python train.py --intermediate_size=256 --hidden_act="squared_relu" --qk_norm=true --init_std_qkv=0.0538 --max_grad_norm=2.0 --warmup_steps=55 --decay_fraction=0.702 --max_seq_len=512 --train_tokens=126100000 --max_steps=3849
Each number is 500 + 40 x the weight over its row's rms, rounded and kept within 0 to 999. Layers, rows and columns count from 0. Numbers have three digits each. The size before them is the row's rms in percent of the matrix's.

# layer 7 MLP down, 64x256, rms 0.0947, rows 0-63, columns 0-31
104:450473459492524474433522448469491490529530477396526570579470547462423530430455542536486486566505
097:499537544509480570534454437492486522587442461549524629511490537532485459451490455460475460455493
092:529461576558510504560498508518533527560535480456533420483532512478457533439536492535568547538506
095:582485514492471481426460490507500493466480542515502536472498458477470464513504541476548462523484
105:433460482581502464458486513531532488466559466531571519474554537529535533506528467553544467465544
092:519499527523557560436489516430533563531482502433494479468480469551490452497416533540501457485468
097:516477533487474522459489504484512481536429474503495505405460540522550522484466474506478416504452
098:480446521538484502472504487583475454519441510507463491494567539512503474494491483565481474508531
102:476575433492493486458502515519563513484449476493465516527451513502492503584541559480561483466552
096:535515502494488495446477495523538481526499553504474456574562526495507492525571463424478525529519
095:436485526472520524562483524501517592498554483516509509492501411519483499522531490449503511483550
101:450492506524525517503469474473463539482477530529473429533501538575456474477522446564435526491525
100:479573460467600465451587500511468470497485514486525480478530425474498459518547475514596528527398
103:458508470509540543437515476508514523486548487510524416496522612537511483519516510466505462544540
100:492490456464504511473508510492546510506520440484529512494520527484496519445511522585507538520505
099:444494543490484514493476439557516473496529487501510478507449484544508485483492428520493450437572
100:475461511462531577525491477486414481520473525520519488467543556456543513516489490470459479440503
103:495554493429508516467428499468513495517505585551504529488528526540511437499482510542537512541514
102:467546464467555498460486432570447485489466537467430542532490442465501505501473558489504490569477
101:493508478457444482546453558487532496421502415395417491501505471543450456465464491433514514494540
101:501527493498459472491508520487487516502389502485554494399456509456502391539480449537440477512468
103:516517437540449463501549556551514451511541416477523442529453444489509502505503506448543523466471
103:524565530472466404572560535516509460513487565450492490547504515496509612560492546573460419535511
105:505505529497513522503539562411469489436529537502563504545479479501451491541484479449428510486549
107:444465496539490465517489474553444475479537500531431499426568475447542447508478509539504482533552
094:526488518514577505548522427491461488551449487477458468422513529464525472447494503520564526513509
095:603515457442435479523475560520485406456471536506475495482399556504495454503545547556525546561568
104:506506491479492448468469522438453428518467485542480501562531441445505543477553441470495492514502
103:466493506475471484478521416512490559426478550503586525444532472441495548494440544502478552478563
103:542461529506473529468521502454519588537503531539472548482464548466475597508524517556469539491558
098:521513444450473527497471532482430568499505477544496569541496457458432504503502529480495422440535
093:566477552521464496541528502520583519499544426498482520516525461505502536487472518439478541424510
096:499511523518495450470515456477592485535536483505551559483528407442547530582493503539532492495439
097:488506495544506565486452432506467547461481486496504486516475511477496498556480511554461490508540
109:487482521505405506522488455518488503457469474469458483567451515479415522485554511458503518547461
109:438469540466519505478485594441557530460554525494451507419520531466508500519536439428529509525427
101:502447457467484522529437533547507509518461537491530521515560502524564485516536491486423476509490
102:471529496461441562520437497440531456487544523471527479529459495493512567506544527548527446562565
101:472511520488448504486438526469525548449448567487505476470496507465514539478503484501484401551523
108:531446442465468509483445499473564491495471526465618469501566499497536497439460559449484493550491
091:502528531499504463547581497465506519492509471443483487539499444529459479491508491512490480515511
101:529503497460455530511444490500498520497548470595502533513460516527460423514439491496517470527430
103:488424529500441550503543513472536588495552415532466498513516517485583499501492491520486550455612
103:488495553446506464488509487510492432510565446629491428553581492500465567495398518484452441578482
103:503425569525492522507586458546548520472510509476476510502494488479494535518519473531485499558556
096:507569547482523419533586518506435501548585503433454461589423420523469504441523455452463461497495
101:506493529556451489556575499490461493504521526499456428426547506491509465536502466579534508538549
106:572501569497507500497492477558480472449551457520492551554538478465500458555470496483567508521493
090:440487523546505594491473444451481535475523468527493464539446559499535508497477454411535503536487
116:468524429529545513456400468500447497533510516559469421506527472503454518542522552556497501538579
092:588488521537488429504540464521471462502448504516511494538499461497515503546452490523479499481451
098:474473512526445468551539489506478451507429520446481499558443487476506519499533431522463511484529
104:559517505566555531497515498560531459575470506503506534552492497496488518458455541471487498432472
101:590519483543507479557472456466549588509550525464495573460463522424560537496526520531530541562477
086:479448447511509528484443507589566507511481488500492524495543484526509574561523472474525520515562
102:505448503522574506531476576496461498529481616428517460561484496492430549498505511534522546488429
104:474443505545513461496502508588467543516537498457517532479459466477526532558450456472545467483528
095:476462515492525436444511550495457561551486542505503544481534509513525450487559564589493507502454
101:499573564446526498487420519554459523529510494513491533402457534477522471515469477532523521492494
097:508460459461443502496501501530499495559427467492482515476512489552452535412535449478575468535525
094:503515570518546483513494472516515514512573507544565460459524525491510421516458519461507566549475
099:498460507512528473484532564497515494503575532549557569574453489403452526514473486474531504457551
098:399504506544454495564427601522484516548518529517442513544535543512460432499489436438521530515508
094:535490565470453516549534447430571472549511501576504553538495490479557518529497562469522491485522